From a checkpoint of a small transformer trained on Wikipedia: width 576, 1185M tokens.
Each number is 128 + 24 x the weight over its row's rms, rounded and kept within 0 to 255. Layers, rows and columns count from 0. Numbers have three digits each. The size before them is the row's rms in percent of the matrix's.

# layer 5 MLP gate, 1152x576, rms 0.0444, rows 174-263, columns 432-503
110:119161150159111115183168120162109086150160129149147098105123094152136104071113106126133155076129137162139123126115127125145100112138181161123106142109115100151116118098187093145154144111114138128104146096089168097120
095:138161150069138162111125096142122125160116088089136104126103094109074161131105138131085128121137139124120149112097135153087100138123141107104140103110155137116178110147136153124101145137121145123150102157147094127119
111:179126166094056128146135139161119106113156108157132115171127105130082138167109168125133144078100149101122091138163153105124114128152125132138104116084106087156132108131127157183101122177116135138106157158146148117086
104:104180091133113116096138127129121147119131131165170085167123149122127146131117132108149129160129140180134134092140123136130134126138160104141121106122118149149141131106156066119123119157107156087112140124095146131148
097:098144105129150146144118103105106136094138121122106121134116124091107146173151132074160098104110077135106142139128120147140087120103120130152119133085131175151136117065133134101159124154136115098136133150116104130107
088:159111098152148135153113156132120121095121109132095120118128136113159117130111086097149062099139092095125107100115127118109116187149116178109166127126124120148086117140132135122106123127134099146084145112100129156150
095:131169144129103158125121136141142140102138098085134127141126109117147144095121118169174148134131091157083178161114114122090132151125123191114149118134176136092132118128148093159136066132138112095150155130131124157148
103:135109165151154131119107145141125125087130110116093176145155137118136086139138119095142127090182107140153113150102105091144110114084163157115097126092122112066140134099097166091107164111136155148124110071124152113118
099:105126112176097095114139132115138132149116158108155144117125109119110150089090121086111117153109113143147134132140086127182114128080141144140156186122135099143101078119036136080164112134136151116110128147162149140118
106:068150127134104159154154165203127116144087129129161117168138115131127144145177105109103153133169129133136124152126144099141109133130121117131150133127132141113113158119142153106106139151134150126143156190117155161118
107:121150117105164166105149143126106144128125133107103138159178109124110110129123137134133151100131170166166150123126120144144124120135123145114145146100164145097139174089148188095141163134191183124127106138118141093112
108:125122159169091134142155147135142134164150128115142106132140151133158142097118139157110150076146120131127112114186121157121141088132131135107145086175092114170118119145132097152165131112100147126120173117162164095127
103:115156110154172123174148105170138128154149165145126159156105093138144139110096094128090140152116169122125113128133108137102103102147132181160095128153139116120136067134164133142143143145139103133087130192094140122160
093:148158125194121134133147147110122144085151095129146168103166124087132143182154165141078120137164151141138136159148107124111086131116118144136179129158071127133154162113095086126110123124120137106165116092136113176108
093:140121138137173173093147149096126144122144172160149091156158123137084123145163117158167139112114132162156094138163163126132108116088130145111187147126150146127122108097119168107149141139104107116107102133096126142125
108:087149111155102161129109128109139176139108055150142163171093169117139135158121161119175125113126121107133116113147154105121129106135097154148139116108133125089127104103129146145124158081118123136136139127126151144112
095:102085079109150082125151126150145092091136123128134146097101116137154113097140142127115166114128155132154129097111098123120112122129124137087106145115116138140115111115158144153154134118140142121141135146135148086077
089:109125123115130136106113107151140109160104169132096124120184122111102118146130158117143117091086117153128091109159185089116071131077093175115185153094097148131127130145078165113073133102155164158139122118136128085129
098:153148088106153143142115131135103118107159124186127120171115138125159119149091160122148131144140064098118168119166105141143135122146151182090119155133115160145164150147122104149150143135128142118135129163136135112124
090:120134175118104151117116153146132101103097135162157091091146092147108159149137144103125093131146155159107100146114108093129129101110092175123168144143137135122111116160135130118142127111131182106144161175090093148112
094:154137133110120145138142121123109143057119094114149154111138099118128123156107110139162105133111124135128155121102080125170106130126157101113087122073117132147151133116148159121100178121096116109115125127100104123141
111:113151119110116125150113129132124097098169147140128107175108130121162113126124130118147133123120129126120121108168133101143146128134146177117150121104109138087116095147138077081105147093142130102096132185128117123132
117:157165123094106115157127141118119128082189113100115065122137115104155139133142127109119116165122122145135114140130147136157131107120151154137132096145137106160115089202110076146144157122123125128143111120117138092134
097:112141130131139141154105085152119156118129110104154149165115117148116115156114152173154165110097102146155090138127115139121143121140154081111141122123116178157134169153119149115128152124119156105151134134148162125097
107:161148109175141147105145122165150107113129137110154111089159140143161170169119114155120124118161139136145110108114153097172100122145135150110117144142119082160121158139154132160120159104129161136131151139113091119118
104:081142134120129212146189138163129126087140137144143136120087097135167137151087089145140106147109125143123104149136158132145120103120108137154153140177154154119140104110136119117129133166094131144088136137146119128096
087:125123137135147153075125110099171126150155129114118152184147087105151108101108148147125133101185123092105129106144134098142108129137134133143179136149130107093090119153138126088100105118127137129126170134134124153147
107:142158139128068131101143108129160144153112135120153109115101078145127158150088107148137140155112168121127135129116161141090121113139152144170130148151099140141122120116154123101150118097109109124147111150142142115143
084:114120091132124090140145125104155150127158134110190141109130140095140135100096094143150131150097126138105129102088106137176066142098113139156130175150100116136167128111140157117081176112106142092111122131158122158094
099:150144129190137150114127126189103154112118115155142133136100138130066143182132150174104107106172115131121106163117112108131148127128125099103136115077098113151178133114119125149174144107118121131120130126135142132132
101:160107101103117117122161126158136115138137138087124136125111094119132077135169086137103135110128141140127136126106122113134149113079167183160120160147133130086129148143159121155159128096171155086121147097124146113105
096:114141118127160129118146149119169150130147152127136152186127071150168136110125126134118150154118153098173135084110102087105087100144165110162095140172164119121142148115129114123124125134150136166107130117141111142118
107:140129119150142150104163134143153084103113121127097115157123138135095133119117143117160129106083142134121082148127083125119113117119171141114129121087104099103141120115129115107148097137154141144187137137130118084111
115:107113125172128127119131120119120161114132124125101142115093106189121115169144126126161156105159133152162149166170142131127096114174139138133138132092113147117159121129127164103144175126085160094135098146059124115123
094:184147176144115108138102137114092166137121106127109138150142142157152157129160144128145137116090179140154142074120112088127125123097128092117161109158110134098135128140104090142121106168104130095118131104168113077146
112:081156152135103128146153106137105104107136117129128108099116069160145156100119134158154153120156107125155148132154109133137126119121151108145117147128137163123098122092136064147169121104128164111125155120152165101110
085:111103153125122152161112107105111105147106102100084144130177117140143160133142118128122119099071133159122125114131150112139120144098157186138120122148114185100121134093127120116129161147120112156146119095088075120097
088:148130181097127114148141145143189151136126150120112152137084123113130133136109128098144124157100128140116143122151134129065128145114155082140135119123160119093151133142138119111115124117194148110125128137141149156060
098:124164114156131158089146138085136129138158127161163118112141108160134166172082105160119118172096147132115100172148113102135121116114090145118122136137113104132124128144138145152103101130141146152085120103106163106113
103:132157130165133098142128074122147144082109104128171172141122113143152135106103133139139138169154129135147152134129138127160128070107098122108148114125113116132184147120151127120123134114180162075139144168157102157114
104:168147132128144101151105134119120106103138132151094145109142089127128118125102096111143177141132136162160106142171116116149119109130185103136171142145073152113175123108110154150151119131148082128100098119139120127108
111:119152106158120133121082081108158116117125138086133125146094103119081115129152101105123185146109111161102105120115106134098128112112172125154132084134123104113138121124106115104098174172151122172147103147091161147129
088:154176151158125145099093181125136110104097133113135131128139135145124168110147119101096131138154111134131108130086116132130154148135122105153137105153103103149151102154103142126122099092094128114148145140121090153140
102:093115126142132117147143113113121125119122103130173095129065110155136137135132148132149149086144098152156144157115118105156141113150129168107087157145126143086086112138140127154130113135127137135122118153069086099133
103:138144162134151150122119138125135156112101128118148100148125150125089146125129101153121136130121127153158102117140127157118107131148155152137128141076134123154105088127159067164128153099158159116130129127161102124133
099:101116116165128173143120121111197148148091151154142155179126097119118086122107101093152115179093120128132103118161141150147114103138151104128119098133150145131129126098144093103151194138133124155079164120155151136076
103:147123125132115126131120103136167178104195152125101171134079089147114144130151105124142133140135145125100155158140150122094140109135096156128147152080132153140158138156163182143124131129146169110153145175090164098106
091:120105175158090134114109122143121148103137133110133127146170132152183152158122119129111133132156116130157156105133158169149070121158102189131126147141151139149159124137145105105160102122140146132150099106133143116158
101:149162169104127174153116166087151132179130099105162114198111126138120132158146122136128153091110161157110174097110161158130092116135149147142131101105137138144160133157137124120154075106104114107130133144152096155133
101:115114121113112091106116168140103169118116125127117145142135111129093145160119115107120146132116142118124126120109107147130106125137128135162093126160135125120137099112093074127128124134109146121195099150108161130098
104:140146174108150128140150113132064127167131121167126129108158130139146094119114133120132107130101095098136129135159137137141173082150139111108065135155167140152174137106122120155140132167105152132148102129141139144132
102:158167113157112108083126090123149173167103101119136148139114174136105133106144149107119152109137121179089153142140095148144133105186094134146145140122135159132161093119102161136108078069128106110124153163122117126115
110:115114153115080173132163138101133127095120099123142089145131112148122154126145112155103153136128142144124105121124134153085119124146131154134085171154135132141150071131143100104114140116132152081119158122156135146094
109:074186115159113147168143091123136127158158108097148070112138105131163167139139150141146139140106117107136109110143167120153120147125144189132128135149153143145130120103163107076150130072137124121133145114144098115137
094:109124158123122105123104120094147109111121104104169141102114125119170142119091101098109147132129111150137125126146201070122098122158149176130181094139131151092082094102141144094100128104104123133146129092093125114152
099:126169155144117124103100156117144175102191110171153153113130121125137134153130124133114140139105119144141118107145174125121110101125111141126101171124115145168144114098138112133148139110137112148110158132125143139155
089:127140159139137124152124149147159130108122165159172133136075132121123173168097142100153116117102099132127138112128176130125136104081110141108177190133112126115170087113105132133130132166113181154147113153147130157089
096:105148145118129068126121106114088139093082132130124087138125129129113174152112134155105104172100100113114178141142121101143134123173122156143152138092123161163142146096177084115199182134156116111152157130135096146120
099:106150153148103136149125157130113168110111117116141089132130119110148100167114103108120153141104135135158178174138171104158114127126135168186124145090131140124161160127138095107110146130151157077129145146138124115144
095:099118146132119052152124149128130135142110150134095135157124122174128085135126074147113140140123167156126171137124097118154101122095102159109131120120129132094129156136114160129151137105134143143115122140150131084127
093:096135152152120154113138135147146106099124111095131117063166076170151163149118133165116157103140140118112086121124172137133081117127114133123121137176118110124105087129196110109125140101091167102133141135119118121098
107:139119192133089157133091137146151134083088135118152109152134094167107116133118129152136147180126159143095119109127110129133148115117150167176097128119117097081062120124099122134095158158165123192106105120147131143154
096:093130130135149114141130138146142153112133154144145121151111147161137141126109114157137134121166145117132079123137143148109129117140126136134105142106140067128125129156134123142130149114115131127141118048086131129114
088:122113162138128155121044172109117148134164163139113119125078113128111138133191158119085130149088145125145077109096126149075144160128179132165118097106177144098099081130140167127108123097123115124159184115139134160108
105:123127123130110135138128130139131126144149109091109135138171146128087110150153174154104130131166180116127124117129125140129086146064122109113124147137100116142129097145172152120131137144133131140124107117112145124097
091:126188135128106151139132176127090121100138100135148152157148100071163148120102158162098088129121110155066130185161166128150120132124099127162172110132105119094105136143139100121146113168123114166152127092123137140151
106:079139167144073122119147129144116136152142104161100140196141147187128121157123185112132160147128157162155143150114174074139119116119192124132158131126127117133141155109114158154124128161135164143158121162108105096121
094:152161136125140107141109136145118123119120143141112079134135088163132107110115163066176153127134123157098141070101138112145125125111131126133133124081147139106167158126142114155131145149148124150140156090135110105085
093:131165110101107081135120132133111129120175111155158151118157110159146147152125124103162098149126079142167152150104127142126155103149131133177136112110123144105124146142059134087126157155127148156110139142179120134107
099:070157150127160136138115125149119099128121127139115121081131129120072128135081120123163099123149085143146117148153106138122100112118168164159094087106136107147156121127121158118143080109110125062092174121114142070131
105:127151106084148155133152183147184129139110110122165087110121121126138120153106141137141117127134080101133087107165157101064149144158130164127169178125160104118159118138142112144161147109133141175144147117142102128131
091:133132165139106128126125133137122119122137126099106124144169112124135070060127131126113130147109184132079110113116160088149127112153154168096110133079136125096124112132099105159147125102126127146177110157128102124067
101:113126126090099115122153079131179094115128129137177111123142133135184140089078126111132142145137130141122133104141127108108098126125112126114134105162101117135105138085096149138091069072121100177114109135128095103133
106:134145106125189119117160110124118125140126166139193124166157124147122144137099101123130117152150118165112148142129128131123083114148115107118173157088144138115141107097151116130114127084143098112111152166176131146103
093:079124144107131124176145123116103184098153084134146143113107127136153152125152152120125122137104107124129119131143151134115141156134151169124124144133140121126089104124114118133076123125128124106114152116109122126128
093:102133159103138165090111114114139106132168110115101104122136138154137064148158119134099132086115112140156137148164127122141124131117171112122116164126126105145170125132136147134125119155108096114137152116123138117139
107:121174164141075143118148133076119087118177129115155100134135119132131151139102115089114155110144157114144129140151116074136157114135165126131156103131131121115083135127131131122131121158143122124154163133138138125140
098:111144135124115155134134143129135137063129141147135111129137093131074126164150145135142138128127145115135136141128130162148143126149103116142130138132095148113165125108159120122112121159171147081126111116149128132133
091:094115129102145108143165143150150159123134149151110110098129109103130070137108117151129101150130151129099108106106153084139052077134115100178094148112093122128132168141127142136158126141128151118112137107103173113141
108:133158153164097109125091117148131116150157129099120152157126129148131120132111158097144135072129123127109125173117135082108133101064110121138187116090094107149097110127103136165109121113157177104106120154142142140128
098:116106103134176126108116145112111122162072125126109124126085160132135111112116164133116092097144119155162165117163110175108121117115108115125058139123118142074131170140121175118155142117086126131154140111127139133078
100:145126119177122134117096128130127090107114141108122134167133124106180122102112099144137134156110132135130126091133112108149111121136091135186136146111148107132120077145160134094100165130123134102119153118160128148158
094:096110144102084094110133104127115117123091172093111132120128120133138170146133179101109175131129115138116151142134099076131107126127138110093129121113119114139121109142133133131161127178156178124116142084146141133104
097:128156117128153115155142081142176117127098119133140120155132112113129122124110141104129123101119117149109174126131119119157100110147126136177146146127074110171102180149132136134117165109171083117106199090123117124100
102:140130149131122095143136129073122140088141146143116118161087147097088144127145155118152132112130083136182138118122170167149105108127132147144105151104092098104141174091157149131132127185127108151121130112140115091133
097:112099115167128161135136135104126116162138160098129068206122136110107106151128086108122076112132146153144131101120131183144123124086137123145134143163073093122155153141161104130163129186102132142107160117104124157104
094:125169179128149135165080134103097132123124120065081100178098106158122149067151140113147090135133169079132112134114131118079143131092139160123128104144124104118099099097102128106106127119138107097142150112142141164121
104:096150110160115137105111122140157114119138139121161089143068146128090171106119126133149125091095077150145134143171134144112134158079105154143151118124181133112159151161101102151126108107165089163095131133081131105101
094:107180123147111139137151102110145161087106123082131130149132090095134094148071114161115110102150123162121098118093161131115150117125179114106140148113108139150152155135110145108128119081080116131127108142141131076100
094:090182104147109092124075108156132121132130118156147117139135091124148141103095132110119160160136154120159163158146104086142139131113103146158129151135075168099099104120149146120140163125154099098128043142098129126100